From a checkpoint of a small transformer trained on Wikipedia: a variant of Muon for these matrices.
Each number is 128 + 32 x the weight over the matrix's rms, rounded and kept within 0 to 255. Layers, rows and columns count from 0. Numbers have three digits each.

# layer 2 MLP down, 256x704, rms 0.547, rows 51-255, columns 192-255
106121104136127106162110104074170157060117155155192092120202084172099207145146116238104082119122123140085148148082133136076081102131121165077134127169086093083109142166181133090133180088140077
113152093165146125102067141131095137124108143127075137201135176109155133070197124117178073120070175107126101135094129101099159151115133159163159138133135082104139133125102171146136122177103082
109133115103097157126126105107189133101154095141134140163131128160155086137065135139173101140150126140115134063124124200122123120125114122102179125177136102129115136095155114117111110115134101
108087142165125120143133150104155166065117124142156146113090124080142124126174079087168151112145126126181109106095127119148154169182161144100153162095090167113121090112118104103133128142118106
113133179056121144131191132119087118137144109140123175166154124073205108129130136131094084110101141120110110083114162122174174151132143156156108146073123110113142075119071161154130159115159129
155135109139117063089124170095084132085086123130070158126125119140112140138112155139122194160082158136102138147107114185152077146156076076082145101180131073146137141120149146090066140136096124
159045074171157178162152112154096113122209166204181128081141109094161125139133156068117129145128120113173156152158099169092160130116116112082135183058096144164135055150219123129167100185169166
120118128124169111105136155091121073134164148171141128079141122137160149083123171132136180105114131151150127141103163133130113079182085166126138105121127089130138123153132065182125112058105119
156143062136062109110132124149136093139130111130094138102081141109179174177144187146130099127143084079113185139061107133178139135155140082177122169108145086189116132100170071156121177094155091
186119216187118157114161119169163153200128140131120153108084112101156105106116123186078103080096173126188132192098167129190148145083153069165154152111056138136117145109156156162129080125136119
109140119137161110098084129090137089123124089109160170081133108141158114096120168105109149133132185128149142139135124149195130088161114103092108135096095137192074142156107145172158101128103145
116144142087069124147201108147182114123147172169106147120152100117093113185135087155138109080168058152111134172102154048137138117103121081117179091124150149109108155142177143123115164097088139
102170113108109115131023149086146133104100137065165140135124120109132130112124111182130087168127097146145101179128106121144156127103163124140124102114149131166091158080146142079090119147113158
133121121150135205118159163136152118149102081131132135147078157156101128157085089148103178090114122149099128055167097107148157119122122122093147089180095109117175150130127159173103137101178182
101131120085118139114137079169110143169118169151127171141128147140112178150103140150099101080112153142133092127142088136095091117105191152118196175143120100117136117133096169106131093121039171
087106116159072142121158076090143100138113116108184143109123087074199118150133113147159126041092033182080114144110090111137190081158106139148136089085084084164104125128168118156150124093070177
090046124101086073139084124131083071151097086164105140141121075129094154174146109152132111100186101143123138103103139149135134093154163127139135111101132120125113094127149106116142118110134125
170115199086152162202116094129103103103158092192155124129105076117131099138150133132108068190078111133133136087165137089139110126137120196188180109172059141139159031130192098132098105183143097
128123199106173115150117148104123131135131171162157075123115132134153119108098134094152131178169136127136138130093102098174139083165119143142106162131090111099136120090170111122121104049077189
108084175098094113139089121088072159110152149116149154136094081199084159175161074118094104163066137095132176174164130114151097103130140130068149150106106161140095083134106133105183114095099156
142118180070069115136136098075121084124102132108138140133113157109137122135125154084116129171097147144156133049089136152103104130133135132122186178099096107176170096123117106141129127109152123
128125083175158160166100072169118103089128161120119168146193111085116171119181118157141223190107171140142155169097111091156088105117189126086183145137104162142121154146104096186108164107101126
170109119109168099181108136145031209171123124106079117099144104140133128055148113130143127073149121115107144127195124101166086116115149159124121152165141106085187070154137131159136171136069195
108128095109155113139101109143168118152136091150130112089122093118165165128145124139132155121078061179154164126150072108126173187136133181158118145132132148078054118151170159127161103094102089
182151147127124128157190167135122196137185123139050150148126123130061109175104077174110148047136053113157136097115098159109123119159122160124104072170116055140153099072155136163081157126050131
141143104120115152172132072068128067104090114151203089072154149147146109074055139135152140120140115135155121169175161151094126160142107122124094164129116091142165094161095194084069075148115123
141140134101087155108111177109066137200108051143076080135136106113110088109126148143210124143075128137142123139120116118106100162164161141119134199173170120154070133155158111165182192030117121
105170086085124137074128123102108080102109162056105124134113109090165116135077173090149140094104118135121105092114161110206076129173117146103134102069130140171120048121114147126143140136125097
138106121117150106113147107086142104170097163091153166150127164108161081085119130112162168097097056175120083107123122071116084131149166065143178105107095131104126153117154121131109128125114107
105138146096138118113152110128144125133174140113110130179077161185108158154115099122180106080076181072115112094116175135140111109099122212107167170172068149159158129148135101140179125116068059
108171102133108139183078151121171129105160130091117158130180133168113144055133112087192197111100184126150111141137088175180201109061154114147166143132148103118154125147129135132162131149133176
126156197187083099128124117108104150153120136120180150112181162140132158166159132181119140148169134163095077189146109148117105071090085105094146194098070123143158083104168169090131139167140110
123070146150159119130155182146180137120179097104175099161146144100063157112138096171080121091097120099144142126152154095133130104131101127165092148120152149096106142112099125110191077214121123
121087099127199134187135129105163133123121051155078124091136106113136199170061107184123071177148127169097135122197135164183085129182116090140147074107103119111150096105139116091143157128130150
146137191098149155110143171079134156140083160147108172159161158120122134120139128095144063173129153117133179136180134155194143170125098131136105134124127072110196159149083107108121131159092105
093088114152103187140155137121151113182079175168182150176167141046127120172120135102106105147126141101069149118157140110104114142167159095050130142144137055125141153097161129146126142181147176
133116089131106152178124102095102127104103191125090185097129155115090163168117092130165149109120149139097103103155149135125160147173123162098125116105155139099092115136207118090140141136135093
139136157148134097146148150142118151153113118104164150156163114167086124108126113155111081154057135125146104135166173147137152155162165134158158150083138121132144146119167167158172114150102140
152118169194131116128114143115083101110163089072108137100089122146137114080131127132116144156116187143067080131132120091082139140160133153132096096153213083149137115149094123091077090121147121
135143180139185189161138119141104100102156129121115153149121103181139141128105095125124133169092140154157136179114128091145112167117101141108117154147170145067164148112101086164122084160157141
088117117153130112137160082171114089172104099133082153125078057094181148141123079110083161162151121128108094142115135163133186119051060147100130157163106081116158190119156036150179116185084103
145128136146086063063140154127145120086048178151097049174135094169087138142159100142135172142163080130098128103134159096142184132090078108138164135149139178104111129138124108141055117159123125
163150113073106169151106066128125161146112087106109106168145113150174180129119119111169123123123106140102141078123128151093130098172152147153106146133124138152153118122142133142195072168175152
125167155156088091125108140137157156088125121113139098121117146140161132142071129196174079123169179113099107150127124108085090092085157101151163077121120092088130149100151160080113104173096183
179179108136202169109078147119139160100119197113115107165070110109181075175148185141162113117071133162120118068025106185134092151122168081079101085144207109145165145156117142139149134143092170
177101162128144125099112179134102103088099117145119104127089168114146140112096106120087087118111121092090128178079161084126081177022082187243088168136084089137143150097165162136136104098122177
141133199109093082150163144172134146122135085125119080155061109127121126163140111101128157142074110104166145132144135096102187135178134170133122167156091130113087134131164121124168162142097125
115116151114166091053130115117205112184131098108113101119123076152120085157152131141085165112180135167174166120170127157113206126123182102153075131143118194108045111142145127123152148122126128
086113168166116130128100173108141052105121114115137108115116042057087083122094149196173176075081056173166124136090088132100189157112131097107120158096173102143103159092180125154104117076107161
137119128027109196179129099111102108136094144123146186127114155161169155127132170157152157188094141174139158156160101128097158114138085120159121093146116164106058132167043142094106145134142131
144148119147109141091146114143110106119123126127164121106129158140134147141105154183158146136169119153133109145147118128124177117122099102122204126133136113089168150112087187147111148132080153
110159057086155083111114165118131087076105080091134150059103117104118145128115180117137143136134112117118149152171085112138094185071142069169130099122071100147123141121143108126074101077099125
111121117129177115121142158200144145099161132114118108164139201166132115094115100104053141099116143078178161131116154116165154138120130204137094120119140140152125168162130112084134071158141084
124079154134092106098111158178108124177115125120179089162108145123191156146118105103092148177062117139080125110110155134048169143166088147176081108139131154145140121130071117128160129114147055
160120111108132146128104143154083142093091117140185158117082083135133107146103097130033139110068121114111128141174164185111164113068085166130167104111183139153066076138162112103115119150086155
153088074149172118156124119169132087134052086125116162122106105133131144122098087131048140154132062163151177149137110220113146129132168177171140121123115170185125144136146050181162112161049086
116141123055137163116056197143122137071154189171135133149118151164108117159132127208133128146171144127185141109085117149133122123178133158190127149106186134134122145133161155145101170051134082
141086019067172123092169078118134134137068101112141132074138102098153117124115139117163084155126119114139158112126125092137155124100061105119108139155126170135125088087132152152164118075165099
136118170100104137164099092157118175146107068126135183139104109165144164080131087130135082120128073094171110154152049105087129116146178174142142141167143096140145130151155141123119182122156134
164170132140125132114147120116147161149067128102200105102168149149089079110118103143149158098089114085185103139064135177119125162105108180171143146101125120109118087124097156149117162129081164
150110121137132138128069148086090154126142079116119096118103136115140072157093130172160130114089152137164191155190123117178128149153118190156155117105108168171138133152108116076123166093164138
130145083149160093134090181071135117128127074163130162147156082094150097128161142105101103125114112133151160083102175148127191172094175048142153134041126126146066138097134152155112103186071097
153138098129105167185119122111112201093091100109069143079120121107150147139151117134152147081141126138124083127192115151145110116183128125193101128104099125073163065111154147168136116133127125
131180135169148128182130123095149149186190117077097136135142124162127139123151150085145127103136141072146129116143114117117183157105171160174149103128087121129083132192114133140160093035141074
111142064120130124111142154111062097128115117150117147126109106129198111113081143105127175144135155149134122163162112159070068102114131136103112125150126184124074101149108110156099132141137153
104143189151139086117157142114103108157103163141083107114120169101141127140075090153095137114166087131128089116121097093096049140182110112155149175152143114118120177145179137084076143094161123
164127128123150067150119130077118126128158090134117142132148159116137141123143133137090130108123157103134162121197203151180177083106154104125099122106123138134134073095126073111136123098093163
119127143111142196169148116089123082149148110151109129140147141121156076191117116149137146150137115144105096101153151138102122140132117119152138207132136134139098102152181135165151111137153159
097133156133155109141147151105110159096078143169152149083044108140128127140132112072142188154097100090098177098166153099152127137090133144120139188150118151166144094123108138143154175133130203
112119106138116107146120138141142111109104120087094108063152088086157106169161143135170109109133087118099126141058150110129118098130114106128158152142163090087078105078155103167093130193110198
124168080191118174161106139067175127096114136145061100125113113090111100179111098096159142095162138128179163162132097102109144168126160074085069174150143154089067081162135122139143091105163148
098129114136112088165075106122157143067148121135117069099163133137144088095200154113173144077137131113111181192106152143171154103151124141103143064149170134055129166168101199101131133105110139
151073163106129140116052149120102179172136155146150099073168209098150133065146139070129121102109147098118114157132168115158110064151104164108136089158079062145092146165074130161099136124149112
142108125125161099152155178109167069102109151157147092108122108111149109071089157176120154135142170154141116082157095117137095136096149104126122080117132085133138158174083106177112123163137136
134049115138160151159062148140126141131152153157116118163144117143116139155130125133121140136103131117167102199103098143136096118161095096158118112136113132175183125147112128122112077136083061
090157151145126126164128132052138134099087111179162151070149146116123151106135157093082117151128187129104181217095139126093126159150108093094131148093102167182187076150118171123162156114115182
136103135118154156140106098115176191090124102144126144166128150110121114120108130104156115130088123156084111106087159100178114141199119132137135162156106189131167106128186131116182058170075131
148047087160117100142104097119127099110058145104124183073155153139120176128077103121119139136116197174162129068155076133141098118190103149109127143134129139105120121173151160164115120118091135
139156134113136176122150122183115045115144133105208097103147160144135140162080131091144050146143119158124103183135105142173088142121093104142150098110137150090109131064136195175130190098077160
133168116130099107161161121114077096104137088092166163084128189112088085201135154153133098123131092169137074086148113101137117094128115124106134156118170107140119161102117153095074050173126131
160151100138104157106168143169080149100076176132115086093156078174099070078118072151119120112080167135142140157119112168132107122169125114034065105150118109136110080144133129196116124182107144
145106185096124138161111107109128050129153099114134159102179222083157115089170142083141156108149118124161090091169109088112155102076179091144126226071201148176107109126133125130082151199121149
136145140138132168183134152092111125074104195117162166127134097129132102095138137126129126133165124120175162137097142111103115119116101129099118170095177136146146146095153132118175152117156124
157135135140147148183101137108115153125152082166082163160062108118140091125052149075124144063141122119135099112138123134108105158088140131140108174075122122128105065118105072108152092078158124
043140124077125132146121085157123101104124127152090021127115101183151188159045126151177121129091168125155079104181200049066161093149172169133142124134167151118124143118152123130114160113115166
096098096117135146114084106158074160123151106121144181105143154121123106149093074102173161106166116165101093137094101124122094124154110145110059089092119109124113134141173108184112162150111149
086107167142124090133074181082135147109139111170134134117159146153198164090093152181187129147141162137150073144092158140119109105127130098174145166167170126061066148147137106173081088102120136
084106128116127069146118134156115120081101122151134127074167145155110145155069188139097135093138177154100125177087115092184076143155177113136173117116156138145138102164131118150111152114165093
186094157134167161178086075113130155188175160095107138102116141108157107128099189141078147130028098129153104066145182123167153094066122141124137121159116189123138146146132115124172182094102074
128079117097156132157122183168138120134129180145158140140154140100119159197063119116138119102147124155194107129132084146121155116169134096086078162080072110147122150217135122124175143101113133
138142130160129120131091079111084180131133125103135157147079139153163115127143176130101073186089200111084159167113114119066135165138133136127147161083103169129090163145122116120078151075150084
137155125156114150089162160113115089102102095100111149149112134139051144123157118167110113154069171142096107133159153122132144137128133062131153122094171082178159107066096070131088181146124148
107132132137095110092125125156122154097174084171103144142157092124067163112159171152056148131157126131109129141124156129150155120133089167134113214153109144097122080116111131136131125097093122
123172114065059093103137122144189131167129119122168103155129100055120137129206161110143074112091103162074084166110166159151101190158107132147134137169171167202131121155039117135149131150108202
171142135162218059181192087133149167088164125104123134117062135140134129148088133102111164101086119120098135080126127114116127095130159127107168177139135143118194111169145157167075128072132133
151113133120165169105082158146133140144138146151154110125152164097120108151153159121140112160108094152155096139152191145136125143164127070193119115134176105146146169152086136107178149165130178
159158149118114113104133085093091129138141116095147109175115115090101119127157093138118089143077091080107142187139098085123111077167130174160149116142120183096166156142102199150126075141096140
114121111165126127181157148129149104153095153156143110087163135141129157165090133171223120142140178138103106211168165162198103075137161154160155181169167126105110157109075175129109156151104069
111081098074087112121144090159072082139156168138161134098147111136127109122150101122174094117112130113112085116106197137101134139135207106155133102126110155157171094141179154125116108155112180
130125117139125113170159081076095153152137151153129140135092130147128105053185133090151103149156079090141058112139139073165070086120181129143166084144083144143105153108101164111063116134113158
162139115106173110089183086140137125102078193084134092102142134114191196097139111120178141131159141188074127150131142166089140123156125112080116218113125140168128149111115125165143113121113135
115197094101139091111109129141127173120073137161152172119133166175105095142125076078149160171169038123126157148136185135185051170073155130153073119094108082144174178198122089110107080165185056
114123091102121085088096152164173109098124145197127109133119100101077113105143190112083133168147155119038160128136166120158139126167140101092088132097091083172119122121056172094152105123110175
140153109114108140173139128149135153089130105123142149158144125050138085172119120115117133135115112157139136121113137108144096145113176158173140118137091103158154135148171167141111155136090100
167106134106155145153116106136154121119092154113211136131127153091059183133127128103160104064158109108132123080139127116061204142182115123115195115116072150148118085110101149134113167133096111
106148162141133157116112170075135091090127082180090096120167174097050068134062122137155087172137107130171128202126167160186111191117137063184131095099070089142075153117097136087126034089199185
128121155083098182126087116133122134088139081162051113073154160140158156132135097151144149167142116147139085123117057152152127127158083124099145206117089113073106164132103139094142147118125123
140114128166231181164143120103146097121122080130128106135087091161053125169054118144119171120127125172118150135142189164070137121166148139201096120130135139107112098114164145139068117201195180
125127167126126138089151063101169117153142156132113094033148119145152142157117027131121102137144115186161135144113125222157095160115124090150118141097094140102118033196139085056178137119125070
142123153152150094152116117094125133090232113125109125149202101131127147098184153135120061162081140086102117134174132122178129137111185136145141138112074110072193148109154098194171145172134136
145138147202162121137100146136108110098098121193163108159174120094068112177100104202190191136117138106153169053064169155136119103070159107187128140141124136142155072114111170072098158127157103
194089167133093071157135099131100132065121199148147174140066120152160165104133085132093124095145098049138108135149149179087096172140173139161120182124119148136145123195132196128116128113161173
179183153079110143061122147102118189188127191111145153139116178106161152099136090148147161123126111167116095095124175147122133159157175136083109021134116219186070112137112117147156121110134078
185175083195112119109132131051174153129157148095143097128089086162139119151110130137128118158158078111082050153095181167176151129140121118124174162138098088139149106109111119136152122097112131
165134190097115125102156115155128152125170143129135155107118153163088081131158111118126095109143118125131108168152170086118110103130179138114110105086140137102142160069087131104107127084127142
125084106176132136096081155109076106102117133096138127191172136173167116138166175160165124157157128123127176133156149106176086135120138173154126120150108097130170174190121062153149104123142191
178080175105075130169149100151144090209184099111146174116118165106077156085181103176078115159120150137136113120125087126110169116107181115084137184117141144129110164137170148137122122130135161
071103105128099106133140139115120177130094177098122129187099126145160137127136185105153126129087152169145146134090113140126151106099121132143155138197111118106147103090092166159149114123120141
106136142102125137102152173152122136055121098136149130092126157128104100077161152127109176103101118168148144130161080165112173138174125082140123108081103132147153119139078160079143088170112075
114160030065184146097166151121158137174142099165120149081151124097143139123107170167104096134172152166079220144129134169103127083135128075108095132176156155151141103066134098118090106121129077
143119150186111110163126159077150141094102144169094091122137082186097145084106176121173115136100103110128138134140161155197120191154098088135100138130129123138117130124088117035139172128132075
079108164094075079171107145164111164141074159130149098191104145198144115161103117223092143138130084096069137070134139109113190126151060174131129125146150071062111139146101145124119177146095094
123124131051078121105180141124106136146159142119141099141080141131185097167105158113195088129107182151138144082166117142131092090139172077163053106140135157122144107121138166103120141125131155
148089111159141146098142183180079109100106035069123119183171112061174139069138069127142164143136177128170141107149054088071137146151088193116116143127116100162091096124168113187116087124114137
130154156105105131132115131130092171131118206085114059214151118112151113182155133174158121134086185133116113181111138132102108144092152148100120117178113071113142194150153108140107125128114088
144172137081200088136146150098080159116104131159097121098112138154142159136139090133120099092107111126131188169131150179098084190124112146150170109173177134123105163088123152091057155135168124
114142132117148170152139123154162101133124154163162153120134105130108164112125080152086134155152155127150168148082100135087135066099080158150119147104147155124125145150088099171168155128121098
141101123095136151099115141150129141109115121124120093159134164143049159202142101125120042149151116071139153076056132118114198130091109113125206134152142115089168117108165136113101086085154095
081113119122124130116077168117152103144192088104098091120132180080119146160136159155134176152180090127088140121161063145113167205094175109135142167147105167140134123141175138168155131107146141
154166083118172126125143130148143192102173122159151148147169137103149093151090129141125160094108154155154110159117093078109140109136137097103117164122108115109168133109189141149127086133145145
183131118122167118128109109104157118077097066122098099131169131155147183111129161082141173181139108123124145168161066166170153124059152137074140158118107053113129097100129155125128157149144174
091106169103090068114068125131078105143107108107177147089120102093103116077089080165158166126175088076115143070128132145094118165123135159097087153097093160087075131215139137091151105140115100
137103089148133159107143107125139087141090157134150160163128136166113130102144110134074176094123129131143085140108163143155109121173174126132141133110097087152162120143098128097131098195136107
108137122117153114141156090167128122162144101155126086090089174158108157167169064123123178123122186129122175106134124187094067123139137109173119113158154080173129103165150173126120131179119170
122078126174153124132120155139100088150138139129129105198113045122187111098127144133157119103103102121147194113078115165109115117123144102114127088110151109159147138155069073085155122226093113
142090085238151108082187117128158073121095129100189138107115181094094115104081098110154144098141134147121171093106050145097150138055176130122182176142164140119172189103122112166106168091141067
127139107138187145126194139162134158101094160107116165129128148091145133156093153097146130125138144153159149141103113121157102110079107125170161105145152191215041156175109081156155127131063117
126162106125075123172088101151082139156131119137155127119108163118115043092107140066115120130163105142105073138132154112103163188144139129170122123139082130105090081139104133087110129185103033
130176147082075080129187131116119140095151169080106065161109096134098134108149189129191101192117174089075131161073081160134147115130187209157186114161133053178167168110055220159128066075112070
147118141145157153074127137120112123116072116160134147101105087123127116101116096156069147076144113191147202155109148156184166098130148114121123145064125086112124133119136114114171110156115104
113085104116147120123116112120124084152148129153072088174138204160114135109086139123182127099127162169120190235115057151095206117133133120094158157127143150108160167179137086105081142139128147
156117207142150127141132157137118096164165088121082096121150082145136127171178130139064102097158109158159101106132154163147094089139159110056108155116123191164132107130160102170146109116124229
139131127118133097082116126186178129087090122123200170128145123156070102098142105190118136148104099170081136139110062074132132140106108131131106133101116103143103091139127167111149134119156143
134072149099184146098109163183153133083092166109106081171156141141069133097206122148138110121136155079149122085129089201110088161168115120142073106162108130114170103149055178141105167123161100
112149125131144088127042148152130111127167162128137139073181132135109127208087101120108082129103151175124110133125147105152096134104135106126141145092142181115103114155156161184117155169101117
165118131108151073138181201143144125073179120119178148126097189098109105132119089164142072122116070072161188108118111119136100138128150158136127133169088163099208129146081160102101171174138119
095133157117100112107156151125122125159083147107106122092104104118178140066148120100133141134115254108090111165108103160172100144105117166118238131154138072159185115150096145143114093147085139
196098116115090121136130164147156110092153144066130175168134169146125151106137094141126133172069146095125112097143113082118164144102130143104123170159139110082100073168149155151138119178113134
047188099114146154118171105151131152091094198174132089126139155123151095123175150058153124161136063161122192175104096178149117107106178118135118136098114085137101089089121160129088105155095135
151136138177109109126157074111105164174095142120090088147072049085109104107129125174064146162111147127122103107096194166084174095161097135167098144115141127136097144122140155149101107149132178
090104100123105121109190104126131147086061125149159129111122074109169113185089124145159151128163142151096167039120111153106074160151121140143135101114124200106124176074134124071165149133188130
180114126087188185159142118122081136114121155136189177155192148150148125180084095177097185155139116127091081176086130123078168126124128142119175157076106152080121146096127141156142199142153152
171127080117095096116134144196099123114102140150036110175091104073099172149122127077098138203136092086163100114124120204161168110109102140090120156156092065157142106181089139153178169139144120
104112148146103161084138058139095214060108159138106120111127152104141138134142106077177128092159078161169146077164066148086164102124131120130085141111118145118122116127121115079153161150123090
119136079135148130101138106149115104099101091150144101110114136171122153168119121154104111126163185161141101136144126143146097110146162131108137153137080077158160173166197119161121136116134092
139118100093146133122133057089106123169147073124117125133076132119157115090134120140192142109146102104095096160081083142161109129140090117136150162148170143142122166090119113120069097134103157
159098118108190148154154145109098113129116125133108125117149111139047109153107125205156110155117147165071143100196083142101112115096095118118157123122156196174120139118140125140071175116085123
136094150165150150141121103105126119106212175084106079116121114209199126098163112177148107157091119123154150142143086081135130173143122175132106101130075113158154162112159167150154150103067138
062149141144148139142110102083145151120071125154124153092170126128160103094173153114150148138120120189126115121143179172183087080133110111200149150110111107122139119154098180111113107164179068
132128103147143119089112143091104089125071111098216167144085158153136210124128106088131124125147142093097152083152099113056198124114121108159154161170183095133181173111112128109080089111142158
082090100137117149162192114114136110121147126147096126150139082134150098173105110137129131093129063139117091111081152134129073126136155106141141142141087065066069106127123141134155156139153080
159126126161134126049181136100169153126041106139131086100097176146138096116133095138155112144179126130130150146122088138118077124129115158141113249140107118141148122078092122115113128107170097
086142083162156040203101140091082118057096137091057176101112171142098155163134094084127179133136133125108128161120173073111146093158099165112146106144087136110138121071147164089138096166086091
101103151113045147116146158162037162142112153095137077160176171125079180143091150135152139124085096148171126128116128089111107171134110107172153149143073125147123086125113114164108083174107138
100136112092134140060128073106161135212106171058146141175173173115134130138151138174163127103152171103114174123109105161210190153098098121140177123089109090173139115147149108084102096164165137
160103133141089120121152097109109141090140152120102120054148133089107160113181154090135143096208119117173155134148104178100129086152118142153171098151204134047048174102142088136130155141119111
148111151125148125188151112097115109133082135213154073108154109166124144098167134126127144116149165131095056090197144143117101051132131128067094102119085136169146143164129130179130180071105206
118156108154126138147126157147104163095051198142123115116137103139081105090171122188092156149120140135143121155146100154099153145190088137114130097133128084097115118131158149151121097127198152
168135187138119103137096128139111146158115129175118084102152148116167130149183097101086120091198109127151126157174132142120152082110165172122132063149141097117155107089174124086097146149125115
132107114129134155168081120102090169155119161136113144170138099160160142108140167096169100149114105101112106149130201118115122130148151159131089105149050060126111091143121127167086121067120117
133131176150148137127112123097105157103154091148130068156087177087113154094149127104102124154159121113130108109123141065203147099164149155165146122100114134097159152096119128130141099211175124
098144188120135097123153109163146090184165130094146121154160127143106118120087118101108149113146121103148149105105153144114163103119151167159104104104108154065140132116154081094108101160123118
095103093136143217069124143124104137111135140109087148203141168182130146111126089112128077145133085148104145051167102161097137096172161140105164134122157197120153168135088061142108125115122154
108124153087083118159157124104130107139148166115111089069136084141155136119178142121118129132086105169173085111148140130113146116093141151127124148142097151135130153160113135067083148133134139
076174124131109115079110074071105140195098116156160095108080146168108124150136118123160113112117068106079163157212148193199087099143104118159068136138143118099141151122130107131128131068155084
102206063153122123086137157164175108088181129100145154153088132105073178144104120124175140140117104093115192152221128107168157139139104180127085132165142131090084139151112154191122102157169129
147138151093178101147106148143150162111065104110088175142136159094121185116060088163131091109143108114109125161162107151129082082145168175104059161128086125101083113172156142118098120122103078
113147183134094130124150158186148138156082090091168076087146183125140154141142150113103139095093176148144137153143178166162132134132140149126113111134129147137169080154075156182070150135106145
161143090181117121180145116138114160106130117089112128180176173221121157113157122188155055131095207073142166117143130107140147068184153203152128149111097154130171048162176101114154167127133183
088127182101138178160123095110119105138139156103213096097179140180156131151130107123162116097108187156115057060139146138160079083099103124171124107109106104101147188180137196097117137105073212
158109116181097112112103172124150129041192081131126109186118125106108104105108221155142092096137105096132135096149156117114124146152168113144095142149112125143126146150136061107122139074114192
103096139122129136104132099176181140083151070190148108101171107153101112107148092112120149124151099149045135156140136138087065135166108088135150155108101165156125077118117172139122106071162156
112157110092119121179126038140175124091121149078111134135132118119174115131151086157125130118120154120132098132178178118162086175106118162136115123143134151150145140180111118141145164092120102
107126119075106119106100132184168106137124156099128127148095136123133120084076080137156152196159118139138108122102122091083141128192091117139119122131149117117161057093155196158185129020120112
084099185055119064163163098091099207194108086090088123143164057152105147127180114176161103153181166094117050168075147104156149121108107200123136153140100163085127111157184095110170065079160194
132171129094127065129057142195117108097136056133129146145133174117165147112151122121125168135122185155120144113128196165144163052116148214133105144155105091109114124118134128138087169120126085
087173156177086156130098087072118101106096119163119091136167185155124131135164156059141151196142124112131135125083124127127088179159173152128102145146110123144096200143115132104110087152132172
083148159153106094144127079182166125114168104101102147140112115101077143151102129103085153131105120096150153137071109207139127147160099151108113104164113164140119130165136073146238170115106132
139109148117117108109129118123141093112175135131101112114082095131125103121065089182172130179177151071137149110170214172153139145146146139138149108116129095140190100154137112112122126103141098
148127088118091150061096172060169115165156100084156077075166135073139148134131140163113100171105098159105102117090155103088081126130103089088149069116177092167161153166122129178103095050139135
150141160150137107157157179160174111135140133103125191093109135183122119123101096127070098120104134043140155169110132151106132127152065148127097103115091154133081076077177157152107105114152140
128186138094218108140162138132125069108131136175151131154103156133086106157071095115137135102107217131156137185131142139170128119155225122105117103092151135170119194134128104177154065091161114
134180128039156134168137075183129121059110186135130106088119119085137145099154158076106164089148133138109087055101081121158150121101094082130066087114162107123047143177161149076148118129174163
131118157108092165179100152153113117105107084202145195145139161129129138196078137093042126205036116147147088177107179101058142103147129100160174118176145081166102170148188120117067129093128142
126134116102155104128158133173105133186078162045160099181104161124120119169145119165102200061171123080136156038146111174161104153145110164141078112093097155141093131155116085129177125159112077
137101159121161134212158144187106111123172180150122151135077087150143147111192139132141141149122168107150165148124150110134154135147121162152141115163128137149170099121159145127158095189174119
171111121140202187138150166139119112181110148055146067155113162059098085172088078110136128148144149095136172103134161173142123123103148103107117141114207143140132146121118118091093183089105121
139162109134083152116102153107054100133111167148167164132149125168141157129060157085124171166077155107184147171170149179161130173230111124099169125125136184122162106151077144106117132133182122
072118094138067118129149174129117109126147061079123116080137140097142144165156186096106115190174178169098131138107141110186117153159086051150122121110145171157117101069172109163139091062127099
175080143112172113173131169070117094151122093108153150114148191163160106145117152121129103149166158105123147089159065135064169125095141103135123158104077163177130136113121110121136100179151130
073132111181087137115130107106099169195078131137161159086141144149091139128126116136087154101099138165137134070102105126161172137154119136107128176137174160136118089119142121158104126165136146
141158092214099129111101197123132213182128113136134094107133132152147146114095118103153069123234142084075112060102123094144133118077158164096141132089178102075095086175126161161123122153151141
154179095101182144159187034138124080152120096159141109155134099146187134153158104124134125110105129124080126162108162077156166178140152138112168105127133202132116131136168148138086145091120138
096126159109125157151139123134092119082113156117092126093121120139093095141146133127156083091108084137058168093090153087107121120057180093157095144101166167138092120115125153134143100109129105
147118100103138145155123117175097165147175080159173140156075093084103137160155108109154167076118142105071151129109177159063116110155123160164148107147147119146089191120125116080153142107110142